{"head_dim": 64, "vocab_size": 5032, "norm_place": "pre", "positions": "rope", "rope_theta": 10000.0, "rope_fraction": 1.0, "qk_norm": true, "parallel_block": false, "lr_head": 0.006, "schedule": "wsd"}
Each number is 128 + 32 x the weight over its row's rms, rounded and kept within 0 to 255. Layers, rows and columns count from 0. Numbers have three digits each. The size before them is the row's rms in percent of the matrix's.

# layer 6 MLP down (transposed), 512x192, rms 0.106, rows 347-418, columns 128-191
105:164118096138136121113109108096119124131086116115091143131121120074123140108176105068121100164087141174092177127106123105140088122102143110158121044187122132132108124143217048177118120047135111
097:135145092108129126105107115116092134114117143101165155179109151163147110080073179078116114082069100153069178166173146109107126198120111175171105143133051088069173068124152129108081097117188120
089:143131102119106151139159103101125149089157131107101163088081161120098163172127131181094131129083103094115138196139094164089137144125172083071153096134199113142111155183173137189096110134134122
093:171143087128146117149182138105163115112171135147119161224123141106154130118115124075119132092086147181104134141163167086070087154107124136153062128149141155124123123107187178109157065091125119
099:148062117090123122134084093149090115140112105108139077097086132146095118191233157110167114153118128139148157155126101094054060123131128154090144100090123170145152139150098109181092173148170157
093:147152143090112140132097151131128135111082076132186098131119144084117175070132184107156141118135135117129164093112125144084125074152092070147115118116113092148140151118115105177072130152135155
106:180073123144197106118090105122114176065055140122109128111101162115152172150153154107180150139111152149138078092117194125129128142135084101184122154125125161172112124118082143116129148125096128
098:125094170153157181127090142169114091130156149109113109110150122184164147191065133071142164126103107116089158142124144152174120095176095151095083114081167120099110148158134128147110146130119144
094:100181103165137123137108159112122151136169124153096103146125092174065158167166070093155061109097168144110087149088132078096121174100197133112139136111182171113098106126146121191194119178133148
101:125114161140059077137121129166114047170126118141117130174138134135130104136092165189138139112149123158133145183129193100139162109102123144154070146188113178139109158158119133162130170146159168
091:134098125105150116202156199161094122189213142133113104109125103096118164132085134125155102158090140181148109180087088104137222103133102152079126217129114147111114104086133140125108121190170118
099:169137156090168153162120151131120082094142093084106100098092124141110136113139030148176101138114110076078172108161127185177155056108076140121108145115126185100120170148104111125125131127139169
100:077100160082114149119112101110180121092114131137152096120188105119087144136083066137177147092127192141146087149099181111146154151129165069106131123114126092149127111120172146135115078190142134
096:094185160105118113093130112183059108133129181103122096139169161122122147098121139125115120107140152157162170097079137095104120116189081116220156099155123111140160122125119190142118113119163132
100:097083085133130152101201208120120145135121109105135147121129108113108116116129155114193106155099128132104122127115145149148167092110128138100074171153160158154151131131161095117153108125090143
093:110119146143143104105141154106108156146143135057027165115101138151097170149167130111184079111178166121170102125158142168189167144133100129131134141128161105124110124126135129086192168110171108
099:125141119170115121097113171198130114194113167101072131140122126167163146151088094140115127147139089068137091112137165178114131127097124137150092126125117081157077093087118122136109079106089123
101:128150097137126155122110169160129118126147094088143108151170182110118125129197160108136103142113159089160115158136081161073092005148119133139123177135128128131125111064153104118120120124138159
097:132113159142160140066099071129149164113222112138135113129112117154111197125135137188141141111098144132159148155163077137107176121113116139125154092130116117170138122184130143105126103120077067
096:097095151040118128107086220134136117130184159146124134136150103127109120129149123114093156109043115149107129141129155131182158123162117124140133092189140163151147130139112166143110113149170147
090:111193154154116125132131147155107115125115121095146107114168165167099191078201113054138107126086088037115126165189085107179176162109131123180102120144123153148130165151061149137095120080132066
099:179100190103146142154198106164173124108156090117084151119178094138092135115121128130181123122127144058112085118105143175191157140144085117108095147216101140199121199156138136108109127152090134
101:119181135107113215064094163144126163137127112150086149100087156129118123129146161151088155104132114139156059193111098119115068151121132154115139191087221198158152068101144156177148079112122136
104:146074161116120179085129107153165150160134148130113148133072120095126167077116113108119110120154122152133127113094123106149060161184102058175096132180124138123172117083125078102087147174143132
105:124119092183084124176122136132112170145146127101128116045107084187111073095185103137121127092084125125154153145140171112174115120112155037130150121093146107151112190101100140056086115120065096
093:122172108191109131116133135110112178122148166111170170115092105129089126146118136153161158162139187190138136150158159129068106119163144097137093124100097149171133083093038099138115148111119047
099:098194102112192134093107090130136124127146136134179110143138093094103115149151104116090161122169141128170106137162075164164096136094061144077182133146081196163119108140167068146090099123095067
104:156157166184078092125102083112127131075163145200174123096130129174132106138102151137140084134159137134137134148122151126053106127037125102148112109087118073125153136087172099115114124112106126
093:120155075104103095142157112129110151132154126123165132146088218091130148129171109134117087153111148130148189148098202127151050131134100172176087112097078098130126054126018104088127138121093139
105:065154114137122156092196058152131112156186106188098094093093128139095128189138169144120152122174147155126168110131111200107114147154139207112115141201093121079132121146184148103155152116090137
093:127067125205136104072095145084145105109144175166103131126121125138130148076144118163084189130131211185153099118143111172136044125088085117071157155110056095131148142131162158160111069150159081
094:157218117150084152092117134160106137159165071144141131053136120119160130136093143106088144163132102102168138170181118111118150155105165084183099174131088093189142151155171086110140165077115097
103:160134100135150139130154142189172095091167172140157126125139153164173104146136081094131095147125130156185119111176084143104183087123076062198116093119140064144136148147132094120111096103124102
099:134133185123151152149180130091138159103117071074095163210111124141098115130161137117176109108172124157154119123109134164102078151183155111173107204103129133174152099076112097173178126160118154
099:128111092074072062122141131129115131074066135145077152143158132153133119154129158125101101193088134115075086128106098176118111161119163172124108190188144064209116140136117168141107086137126089
092:173090121118149151104105139136116110105123149162144123110129146139058150106181149116073120168127160092189123155200144175091105121078134103132134149179092131033132090099171127068097136119159171
100:129128111104164130136140151142109167089118133112087146144100104128138117125161091200168209102143123101143152156067101014103199094173127130127157106112171166104193121130136159115114109129127151
097:201152148130114093116190098147123123060136083123148149160146088127140072128126141193126113114135128175147097055111161128138148138130129122149134138171140173132153155123117111112149127151178141
096:105093139159101110131081156131180122112163139114102129103153147142115149109154162113111182144139154168111130157157067159159159156172138092140075125165113106101127101090215082155090086132111127
094:115148135131126137047143116107134058117094107139118161142128087178154133100133150101135105168183134122146095190115057132158094143129148127101152106125143122127163095129086149046156076099132124
091:116139141085118116106100145097145119202047069117048093109077173117179150066138143128144115083150097093129132144135114062104123137144119135107082173094116064100133148120108139110140132152155137
100:167184187136057130155117138160125126142154090109151106119184154111112123143083128157150107170118159157121181083139084115164169107121124171113206161182082096106082116022158134074102150106126124
101:134143092138129097101068140157181129114119087159095179110142141161158149156099144162188130087089133167172144132126142143146126147106124114160175161078126113160092107143123081145095131179180133
104:116097120131121093111089105129124141163122082149159142109132128189156104097144123128114151122113071142146158064100192148109199100101073171118166130143127147130153106144166142141096090133176050
099:140080088120139106107174146132136133176119140140119097132129161136136081054162194150150135147187166122100125150118124106128130124114186127130109135168094126164087193064094160167151155091078064
105:153115094187115126134108143212131171104119085140178155093132120137139162170149170138131102141167125151138147108116156074111158153070147139122140153107142101140123133043085121161142164158145120
102:152130157144140104165124168099150146172158178127133123202122137108087118093139155148102099136221090109134137103112177170144078086139065140134146158136166104077108112114135140100162099071111138
101:149073111109131113121171117086165097148151103122150114114123111162108108154115111143099215113064157151130105123120123067107150113141177158112129112145159153145123078058171112130134091124155060
104:143126135159130131112155151156122184153115142116063088110180093133116164142090124208185107181126122199163100151132074147087170116149142098107129140110154173107130091120081152118079119135130137
101:140226131125152067084179147168132137096081122110175142139109169081124071148153095064179129166132122087138142161179103125120127146092142153127146172190140212126096153139108104120150158098114157
105:146130079083148141150161132104150100067123138063160083140073158123100182108118129113159113146114124045121196127092086114125113112126146097133167106121144092148130111113123089153087110060094156
098:148097095141157100132129163096124123073087105091103135128126143126158113153125149139118109119142171152086121186140150110156176170151114140119125105135145032037071112146101088194152143145166137
098:126082190127177148126130163114138170078179103081138090175143099067160123170120107134147130109068169107148092160154065104104111094138144142173122125132116141120126134075116122161151140181057125
099:128078108108095121070103127136149134066159162161155109141129134186107201106086140102077110209115107136129113104138103134127125124129107110175111154113197114099157062121155137086141085159127111
087:132119160135098095152107133161120123128105211168181127128104131140134098123127129160128095124073108104119133115127067135100100080148130079131126126152140055135073063075092162137115117151080124
093:167101156094154148126099092104094110108094103122165145110076046107081143158139080117167099066098118089181110102102111139141087097102193171155153097181083119163062082044130084109146155111118085
099:103155165127176093155133184078114074143171128163147142176140095136150134112123121194150156073138120045123158131182101079182117079177112162121111121122173068054145067101141083178126148130172120
099:135153121110168122117093194113092135156189126143136152120040129098133154160118105120172112182161129106166133105164158165105147129162104123180089140141149167220160106150169095175181087152117103
105:102177171176084159186151152079096149111073147148123175151104109131103102175137167117098067109152178124114125039100096131155147098129127105129138150135130093069127142101176095199146161112092139
104:108099133099147096143144148119109147053112137109098092131161185169198112119158167064090099120149118074106113131109135076140170120133154126110125200084119112115178165129144190045128119159129109
103:123163170068183110167125104145151126104118133105131114132106153168187137147131191146151168142105117110146149114113126102109121124106132146133137120100107088101192103137130172163107155149155135
106:127105071187111083113078160169143097150119139130077139168108160095147177144116064106132099159210109102191205118162163141199108140126110090131074126129149066047139165124133115044137071156170077
097:092128095164111099123131085180066166103133101223162153100124081110180106108134136106154087127125106114114152102109102128120117170175174112132123107144118178164141138138110068110140149091097163
097:132110169131103129154108096126120101104158130167137134119105078102157120177154082104125061093069119082124141127112152123115166164123120135133119046188092152149087111079153110090124191167070129
102:164066124164141163145093122131113152115138103084143180117122104170142206068120129103129130126101142119125128101116126136145078143126093125117142101081133090098138136164126161098108187130140168
098:146141126094127107123111104105160135168163146178072162104159144162090093120170135101119132156064126129081067105162127133100096139189167080137138077184111145127085142102088112175171106132112130
113:173140201122140149113090128148109120144152133090098195058107155147058151127142113109147137109183158176106130185149141080153119066176107109148080135116094127219136138166132153165124143097108143
094:145126104100134116137098134184136161110220159131177109173097186116153117140092136034168096148125118145122132169173121099150084111148141159137113166104155126081134141101142101112144198147122145
096:179108166083170140121144163202106170094131181106062105157160095144116161186119134150112122136126129168101121163158118113125170091117150189094167116132071129173094111151076168113177109160155106
105:124099135131157121087128142171076131118138126142118137157153111135117113154159100137086155094081109148105078086086143133140093112166062118177136135117076102106107127176154165164053124158193128
095:113097072115146165133127147145129158174157116167163142090118154123114110130129116112080111133113197153136144139198168136130133123145152138154051142185133178140091158155151197140151132108128160
104:152154116098112105137144074144168129133149178154142104080098098111191118151111180071182186086126117139124148090116101150144107160074133177181163103089124110107093116206121106134139112067146205
# layer 6 MLP gate, 512x192, rms 0.104, rows 348-418, columns 128-191
094:116153122092133175087155090104114118161209109203148080096109118163129107087134149107139117152128121099111183136121060099158118072136118173094119143132145136100168111117152129156145108122159179
097:144048172108141116159156115123202141163125170155150137079094124066145132108123117150152102090168114120131119110107143153142120115070160100181085099127089170138142153076201120099160136107114124
091:117138051164111128157145142183176086124127156136135145190136091150114116143118124126133123127151115123167136137151148055114196185110142146157068101126104182092124143129198143110102169137136092
094:092113082161138126095155203125127170106126123138181146092136077072115123171089144095103106145105078097091098159108122093094154137192105122066161113144140102149136127132140134137163087083169146
095:138117103145124087147122115108156127111066137072139100098126166093108121100133192072133111145165183060133092191111053133091090125162104117108132096088111109203152098122134125117129114077091185
104:134146118092185090140125080138108113143130092164139120114172134148143076138129130149165065122107139130134122070081131085071137127102135166151114124143126141112177133110182125189162103135164067
097:160094174122155156118048138133107101111120123155042123140135106157111163111093136169183108075113142155132183121137080067169148160125128111078140098083078112130129113110150130118135112116151137
105:120140105122142103125089074143185098096196132143138128092104102101146130121131139085163145090157135110153081091170117082103141134116132080072155116106142121144117110092092096136181164091135110
094:082099179162045107167096079148082099075145111110123166140161132049128076126039112151150181127097104101151100130092144133096122113089099127137133117106169205124073131155160131144103133146116191
101:126095104100124113110097160115130145137195117124098140118182133111151109202116147143178104102192142164133150168126195084097115122098139185143149152137115151138115110129117128153116114129177108
102:148133109085133107147095139157163083125119099113133149079082149140130145150034134108202101092148160132110127111099037099123104108159123140125125146105090170182109163117119067131089135122111150
102:074118098134132177114159131184172103110103114134162072106100116122115076119172083138128130106119091075167123088188135136117081126161129107179147129165168102103139078147118136159078150121138137
097:191115100126113128143163162148093086170137128099172160127160151102107155123083138099160206206134073125139106086141190117130157119068113135134074122125137143139145136119130078113146157102108093
091:138153167157127146130119184171173122164098110111157167147166130074135161120109185140139102162136145136078094140123120103117088131140091125094056168131148140141227110072176142096095082129126152
102:084146078129139102178140119149121115135093190117150080125119095070196107099137117169125172159103211141087155168148122155147126136104168169111089148108129140089166132157093134154152088088122136
099:178075166069135096131151127187171093172074122164150112065163092148125169120146144110092105146128103134114155111131120105160117184109129172101153120073101162080110205120116115171083129100135092
097:088074106092137066167082160130161135069132069093072106098099095133128154076099150149170130125116125150131042089126120138106104146104142184139130137090056164099117113162186147168123087110085117
095:119104157074132094175124112170123133153134184121114107159128128128127118100065137100172133215143152138193136134109102147140139103133095138070158215107125170097133091075140105142075197130183163
087:114136128154128154135163157166109201157120119143115128149133122147111098144092089111068103091097124136132122128094156103112095124066079134137118136220128086050146094150123151088125156145155150
098:207122123146143101131153150141130080165088132142165089135141173121125112140113213144142122050077157093137211156181118134193043125177151147114100119184067135131162146124118112090125175107153180
097:091172154157128159172137123114104116111159133080130172107092166081131159097104130156143090129129094100069127201051141114080104111182130140089170110069160118182112137137129151187122088159146138
107:143073132149100141118120138126120166142123151110137088156149079109133127061096084097130069161167089180118123132232082143114117091083149130103091176122131146079157082093093119120090174143143145
097:136107157102143084038117111128133175084122131147181116156122088148133168121095151124139101096094116131152131155130091089139103187133088114158107176192135140125123115088198126174121148154098149
114:158143149160101173121142134114112133080103120105109166103144168182073109159173127159191146108132158118156151155163159084144128166118168117118136063173171124096103037120136143096107190106187133
106:171069194113120091085130081154104071146105144130168121113150129128173075130147119156139110138143115096174121121151109064180098136205137115134206095167053081114116131130130050151122115136111140
108:111034145112066131131115132132170148159093108190172083103162116119103130166163183133126132159109148126127129094110128124166113123144127138188111129116194167153122158130119098171169153192097097
081:048106097113098117157163106107141125128073082134162151115124181152123124123129200097085060107151171158138167147166142144124153123070136144133055134116123180144169132146101160191161124149089125
098:114100118114224083144148137147067126118089118147152138128128161075105131167136140091078115123115161129085123111095098125139109131116176189116136154111148147129124137090063122103152123131131052
096:186097142105124107096155206197154157109169173117138114143093131128100144151141131130158108143090151092144132147134163143064096117155162074100126163113132121088130126074152163108184133134122097
106:141110146175126151118113156142097111180075111138162159134170100113109145095075120107136113065135103127152167092165156186108175147061113079078057068166152152095116128117137054080149194119115088
101:143160130118157158100192126146149155162149072103133134160092136171155155168151137113149130096127122106185167079155111105155145136144113107126159114156107156163131111148188188094146209112084093
096:106159120132177156097165142136149186090076128150152150137086203184133079102170108133143080148109167076171127165108134095167088131133121110095075124127145124139137102148098147166150129113174128
102:113142141104153099158143140133094186129147133130111160120155133171090130079133167153146153117164132218167125128143087085146138150062142064206140099141119136092108109146137083121157134201155176
096:132154183152110117102170096123116178117116092140177193066175122060166152204097114077074120126125120088136131108066107174119127094169143061096140120172105151159124156182097155165119079139067111
098:087184079176106110145130200091108104085077128123108138179080187106083099129122120140079152113102150127172170135115110171132093191106179123131194088121104131094125103132120109140087156140100131
108:159150108194163109097144130195109145119169090152101148086084144150142093157156098148079167143134134117085143159169122082134133145136160059141136114131126189073192162072123185179113134111154070
105:118105149110097177125161186133165133094126099181113095094119153091122209162148077174139120095100141151056134122162086133083111103123111131175112171151099170055152110117158106119134110143136103
104:143153033132127127149143124166119114093147063109167179137153134154114117141137133084081130144092129136129110124164154133175137124105153094111155086110091088159101171154125140078124140141151080
091:177088107132116150048109108145156086098078107076130121096149169171182105093110079172157131123172201137089119160123116105117121106112163175198117149083154146148177102079182138088145164133118181
097:103161108139082141102170080160116117110155188171150138099140162098111117179089109159126119136125153178135117163091179101111115183134111149170151119131181134147112068163174097152080070084085132
105:176145088099132164118181078131158077091179103134144099166142156147134115128110149144212094102094198130114070090169182083129133144145145118172103116161109075105147139124155149174081056117035133
101:173206113026142105141140116130108165073102091078131121051178077121106136110125125175102132120144118098080136124085111056154190150137158185108181141121124111064130103140120161133146085111125119
098:179082160180182128130077156088112104164120124174137085138165145111136184125071151125150055166208138169124099113113150110140202076145118166124123132114169158084190118113146139116164078140035148
100:114147106166129186115107027083164111070101118138129090100179168126131069147128165143099131147106163139144093114135134121118125142138117126131133159121119119136106102121150175132147126129104116
077:117153092167126156184145158176151102105117158144146187091179077136120176157107168104140129123193105140159142123114129078144172129118089205118167132153119112177110141054115115120128196168181117
101:084090087152101106089139123158135136118059092119084136099116093124077135145178128161088073084135167148141145109097177149067140143145168106157107114138102077126144165100116124166125112175122158
104:120138044160131132123162131150092103125123126140075128080139089138112104132120100143084143086074148107155149114092126115180114159144126129142119081131157125117110082180086147046148115126160110
092:137122085125132097136141140158128144092067121105135161075116133109172163156071160118116132100135185167090181158112128112121113162071166141152156115187182075118169151083121093161094166130148148
103:054147111136089134119127145075107143114132164187120070150106104148040174114098140062144137117151128128162185116081072112153175173169105067094135170147123144113130161129115106124153118093153113
103:200173119122136126106186105122126142120144080136103096118066208147188157157124079113145177156126138117093122159096111185083136108144130117145143094133122130131097096137109150128038115151125109
086:149148117165140091166130119180114132143153133124186103089106115099164118106089109040084113170114150102125126060121131096118123098122178153102105123141151189156204089052106103070089145133106071
106:098153161137131162114076093127091089118115103133100135143123053207175115168151148116164104149175115113100182166141129189142155170118180149110056117174100143113153074162066154135081136119196104
087:157153123069170107169054137142098152145139134108081057110104132116177133113153120170194102149142173156141091145095118139116120145138102171070164131138081125177122074151192089074153132065133147
093:207132115093120101139122149130126103067166095135161108164147174167135104157128149141121157107107115130122104084167067104155103114125096139138176165149120155087162110116170107132114142100140112
102:116090116137150080109090140127098097118140098142168163131159101123160099114156111078087062087194168135181146115146112108186097130145120151138136146111137156098138090093096144095157107125112141
096:182158141138232116120114056071114147168112133115094126092129180104150099127154115134136136115111119142088098121094109145078186179095141136129105113155146132093140163137192100163109153131161169
100:170181101088166061170176092102125144084147169107149135188175153078132147126155149202131091131157162148131057088072122069126109129080156111141102142160117106051192082112141113122093083175115104
109:073133195139134172139169130155117045058124164166152150144106117086147111151132124118123074169128072055104116202191109080078078140091128103115108092126165076060138169116109171172163133113090112
110:177172088174106168122091178078078127132118099187133111130135172166092131142104136141110172114126171161189067178156056156079124157114153152135133077120131132157101118125111101165140106132188170
098:089131136195134092163097137158177118139181141121149164133114098075178135091133132132131133146120087077085174097108184130113148109125202131157133134099103128107101115085098050145169127130178137
102:104168061169098167159057084105096133116138110154130161096149167100099196131064117125134137098125115078104096112117108101163098077093123085105022115072122181155120070127133097120101099175115092
110:156173117159123101101147122120112090104121146136169139106093101118101182162128130171101152112149134073136134094128124146165084166140152184138162103197111107056135123123116123142155176180113174
101:114149145155086126191085130130147126077115154159150132095092153113062112111089129095078203152165139139144098140167091134160184157127093153100092125120092142144149074083081087141122135109166136
107:106152133092119108157113067088149150149112131144189122078091108055133111099134159144148138128136169146101151099169149143053136108135145111109133067160099159161210153034173119165105161134163150
104:113116127096122148119140138184103145096117102130122167042104107110107154114125129063125142050169124119067121131075088191117169119132197163143132154166126136085141146080115138062132110130113113
109:129141205053096123130172142081063130166107099153150115142134161122125164134153151113083110162177193070151154133098115086119090139116121146119109116169126109111115130132166171117087128058094157
099:127116110139140099062133101167102139128117135120156118121105121122157176066143151110091163120118104070064156175126145115130137172151165100160111130110117095166130156125080154134095208126156126
103:175105161077192117167130162161110109138112162189145108135135123132077114132105159137133159096128099133103142109173145120127089098078140073099115102097111165148143128137112073135114114192160136
103:126118137086087158132136155079113113064153123138129142104128105128099119118075182131105103124097170187151160127157154152122146118104108089074126097172096157108178123138167153105051085138123180
100:137133124113123131126138150164111096133086100177157134091084090093109116105160094088095088157098101086123101129058095104156132086110133155130113082146133119073195119110100149117124128143113157
106:172155147106124116148093079126163110126154077108111117092137098157116178147130137132204106122208179132080165091143126131132129133098103173082110093093093118195151140109169120115151128131133156
# layer 6 MLP up, 512x192, rms 0.114, rows 348-418, columns 128-191
099:151129135130153148166106134154138101144128117107124141129105141143126113099141108163124090100111118036107141160152159128154105102199111125130121118132146103132129100121157061175062144176179120
095:155103139084085142154082054097104116106130124112092159123093060150115143113093162159144149112184120040155139132106118109139167118186167129093124162108078122185142157139141144176149116147106157
094:121136100140100117160116124114149076173107166161130169167144160120136120160088116166132114094145128054105109094073150131160159114115076159072072125150152165161065061134128102062177150125153095
097:166146150146133096138105149097151135115139166142090092072124088082117116192100177088105165157138153147114163116127111101113139141145163098085161125143047143125189109063177109167142154147137170
092:107061098088077097166082123154153190088135128063133180157140146072086114121139162130111128149153147145087098111156142107109127079095123210110123134177169084120148152167089137120106156133110152
109:158162130095090144099104086075142115138112130146111127097156148154047126139117154122166118150105083073161116122098123067093155157114181139126141118085132144128127154189107091148147126206115159
097:147149175128069131094145147158082152085192179095113116123147115215141163088180079119176122124146095134195135130174148163103121133110128092121161100123129110074161081118082117153131118138187095
103:103122094122201104124139127118129095075144075114067115132051141124103077115028154141147117130195145136120145134166099104129174112096087146093177136145143173083149157105094119129143092127164097
091:128143110089151144146114079129116136143110154155120106138109139124147135144182102118186111181122144056135115112126095112095099178143174095103163148110136081175162074093136094117083082069115159
098:172110045166117143164122128128145133094114148092121124131158149113105132124144070104132109167103150100127118083141124087089094124085166092107136114053094218134109166123102128100104105171142065
095:110127146144161080170196143074113053154152134128148158115103128138107145123181125164115112112091158165155142174113181183111118192143136144157147173134198054091149146159157147151174054132067053
101:164179166110102158140088103159192104107138091084152194108134155180118134118119099175199082138117130175163067155162145116151162115134170118158102090176109066145142172143114144093138086138150180
096:106113140120153142168111174158105110146138135148135083135099103130206176114172130051105074140133172125096148135149058139130084131183151168146133114110069148161146146101116121130147085184133085
088:131185159108085107129054149191120118119142126066129122122153122155075144175113112143077123136149138120087128145173078082071026149076110042185145113130152088096129109121104131099141156131183137
100:166148124074129174158150175106137097098107076077123109077142138183219164113117162118166099124153162128088137134151132144155124164145102149142167127110076146120108143146173111203145137148163105
105:135132111073103161118134162110084051062109120130114147140166145104124120114109113189134144192081145160164133062125122129091142142123097151141117119119156099180135131068105157074076142126100120
102:077162112162153128089085168119086108133125144146144108117142088201095155112164164062086111151113130131151143115140145095099089153153089093102124177137146118088110103113084117129113101141099163
087:132100088156096153114080163119140127150155069142149168162125132065120055091126162164095133094121102146098142081136134088182156122177103109163098129099151127142168108162164143164112068124160196
081:115093155126148142099141113074080172156137132153133165118070141148193170183099155183195108113187070103114073140118108135153118085113131090103139095147116131066102130102116122134151168111095163
096:159096250126191099104114089119128114076111108154137155122137082115136043119123157147106156154106109052111126172144119172146091121132114143176130120113122074112105080103127088119174142130086133
097:138108172190026087167126116122115108167062161132139116089110146152117111127120141096185101114155134156130128086127109106120133128114089075077117111133141156162111139106112107101154121089159127
105:054116130126040110151101114157107087064163142145087140107105064143145158145182108090087122156131134120139097178120163131143125160112143100103085143162181130098146133078136081129102080125135116
102:130124091095146195152131101172098043172039158121186098160135195164134145144173121046120086135106060113139145145138144104130136113126140091067153088126116175126143131105138100107185163075078121
116:121133165167124129126160104143143129138124135111093105122160140188165106156105118059178106109153159184110167137141135031127137157110166110134146078184149102116082130144117119132108083106140066
107:116106209131159113176151106115134097115130139105115156085087107086148115115143131176137030133116124059131155119113123064123123146136114121128180109145076109117128113080153153148136108127121086
108:167129094095161142099089143113133069126053185160157139129131122212121107107135103179085091120134109138102113130083107137116165118151069102109157158100147130162124132203025109098144110148133116
090:095126129092073102085128139139103132172128104073090116148140136128120094127082127110110173153115173123107164200139109164105136158148136129093107146159188205160137091132067159159163132130148150
094:077100134168139065093139177084071143116142162116090095162097151123045143113105133094147141110156141171126138150086142157161165129134119138151107140136150156139128149169131140050131111150189136
102:113130119136197103069174095072098129167123160121107115089139075146161162126127147100116104096159133155146179111140168125091182086157137124157065114154153094092165128157162166093140126157075171
101:093187112162114175091115114137107126168161167058114128102130065121191126133103151099212134103132122127154110100195160156144142130136110123084092185199161115136123154101109168123128138127157123
102:121180120093093139116161156160115143125079149064090079107069127113100051161078117137136131128146074158152108137160098120175122112140089124145175120170084077156108110145092061114126167132159178
086:188102049096134157089111147128106135133160073155118109111132137136142126174121153158128128124154130175124117092142067104134078205148107160152165119129173093096083117100112163149110152129146091
094:132151128152176171161161133126106112103124171085136210128173144132125145134097125176057166151105116194107105120130136086098111117129139136121104130154097131060097125123169142115097113082124171
091:094120183114190194114135108135105144203148134171104121159082135121137136118101116112133105106108103098108176131155122093148131114123083136149134110064130151152077123121087043165106164145162175
100:098129149167199144135107141117124164104116116054142099091103194130121105122130118133117137116092108108158093137064127196118166114121127111119108150162084115132073109163201156177165147159152183
102:171154113130074158116193119104096131093129090127164087091135093094119137122101139136097163137146186141155115184081104124134176176125128154093178147190197151115128107131136191150146084145128109
098:200130150120083092140169137133118123143139124134107134175141148109103151068035071148167126095143150132136155129155187064129130072124132098114078110133143144126143120141090133122143125106173156
105:129108150128101138097122061142082125100115203126101143114111169172147126182117127159172146134132155132103130093086145090098169110160160107031153143113108121116077096134151104197128202138103121
087:076137093104086172135159081140100170168134034080121151124156096101082151186175167232106069151105155110100105132061130099140129085128165120178118118140158167137105113106073125125141145136099080
090:160152131137123093114087067135142104060201101208126149067152157147117142181102161127198163133142158172141077105121117097086122143102099160124082157132106079100108156129180136182160140114116100
112:074121125119074162150101113109131099108066104152121053147143124106129135129122171151138139096098119155047118117127140071169107067165126103128121167133103113126146111064176157153158124121166128
104:107089160124204101120082145119143146146076083143064134124103184151112167160119125118130087126100103118137155092102178108104152080113079101051154080177164118206177128132150082165152139111184129
102:196142102130128135074119128156137120159159123133088095151141172103122139139118091138149109134069153125172158125116130124159100151130188120096072117131194135083166095122119132103137150188119161
106:086087102189124112097174118094162098081144139133105120127182103149142142145162184106145139107173167211163142132118146152112104173145135149170090143168148115121068118165111158117103138184164079
078:078154149085173111109155150098156089160092145140098122122132062108104054135101100124160182116108153121140173137136114177180098109176128131144099076154100129126110124205149102087154111126123138
102:169129060131134113152115164130097128103081087123053124072139130126101090210143121152151134163152124153146086115142108166146098118143113144161166107134083121178126105126151202123160097073093155
094:137179157145141105132173119157151149154121126135088109106107143096152047111137126081082122109088129148134127085071150163168081152124164121183120099110117086145098100184150163182186123149130149
097:075102134138075143123072073036145164113112125169093163150143122121142134132126165132156073089159136176153072083133101114090155141148080177093145118103101126132164130137146143155158169168106128
102:218153135116139118071141124134174069204117152119140122135146106130150200086111219113164154188161131143137148109159128110063131154090124121160155140099137164154190128171123138095160180148128153
108:118097049136054117095071124149149177141129127060127079170192078142153111124149150142134111110127115161136143102142133121121100085121155074176159121122117143177122098087102107195139159177125098
083:125109182153151157079142106116121162110106184128094111155139099094085112107147116085122072101121085115175195108201202118077143098133212120146133189112130150173169138155147110114149099128104088
101:168104111205104149135119183111090148033087165136123125102150151134120109136074101102134125166146073112138142144126090137137139158107109094058136145175205126119116164160131127117147165031136131
089:128132134148112109126081124120092080169160191121137114118116164130129092137165108151142179109098141111095115077150125105096121139083094095126096109124114210112191101120136143141097145130122157
096:178121116101125131036087097042056181125135124160096169150157081110100100155123174095092106153114096070127061127127124082127128156066109160133169132139132128127120170141132110112121144152191094
095:159137149164078142134102160107134123088114163150144186072099086146108087097122088125086143141127172109131162152077192140089133110125122125100128135146147111088138096071116145086137149122105182
092:168121133170129125137111178157184133148145108136114134084198143155114145084103068142163157159175085160127179193161117127169108135148167131159112118128115166099141125143144138152216068167119115
101:122185125117052139205091154125129079108144116097112152137123105107105111179062183086131148133120092159105131184137136129068126112116132138117134114080200091132139184139102142121150108110116077
114:159165131142123175193190104127116173126143099129156121130068097112062162108083176159110138104125202128158074140111081154080109112151090139176130139100132110188181115067153072151156141097124132
111:130099086076153105127082167127050112064120152118103147161168136180088149107110140151077111134170153124127111114138134068091118116112166172056068128065152137068098150110087135105135132140124123
109:153090185166145101116182098140180184126173132121101119095123082117137131148079107096110128127187099138112141053162150217093171122090140062125175062156104103119131180072107086138057129124145136
099:111137044150130096147074097120090126089121095179095147065133146143147107090153116109101098102131109147162096146094140159153150124176134101122122088143125128093128167108179109127130080161210136
108:104149119076097148111111075174142126160132171111123179113121161114086159168174207088115122163087175130159129066183193161146130124095115142093132118088086108198135116082139113080143176097148185
101:103132146131138142134111084108155181206115148127088142127177150086066097081084131148106140116124126148160171141098163168115135131173083139088172134094139168118133157119168067141132043137088132
115:130201097066126132133127143100122135146133137142145116061099113073104096090142164158112198108097163132194146142196144196109164134116113102138153126120137119120158105162130111076127155123138212
105:163180115131152134146156137159151090159182203133114186077099165145162125116118072116150194096034117103072130131105115113138122144105150123168110105146139137129124082163118155091159109106187168
119:110115114098191187144112102103137104135095120116181102067135145156149174146126145155138097166093134143100145222182131135158117127157145161135159079149123154096150173094116118127177118192139161
100:116109070100153167114145102119149148127147123109091137140094174111104139194132116141119160138129095093147096112078109143145154142211144123112203220134127099076090110114114152159165156099159154
102:112129188097219129112127124089121143135092114128079115097119111153095113131142120120156164061128118132183094122097120118165133089113122055124172120155124149104144106092148070175141164099149119
108:155055111130076109160131121170130133092154130137157080153114139129131099094112184144116145119143132160069092112102113094131146138123118112174074085128104142137170092099135100097138139179119174
106:139113134171184109127192169099143153137124142123120169127089105065149116169114163114124133113123170155094134143183116114122109102181147123156095162151127150087142081118123117106108093102046118
127:055081123159120138120094164096203145086092125147153111147157177146112064113141123156065133128042115117135085123094160113117159133202138100125102105123155130087084161179108111127151160131143119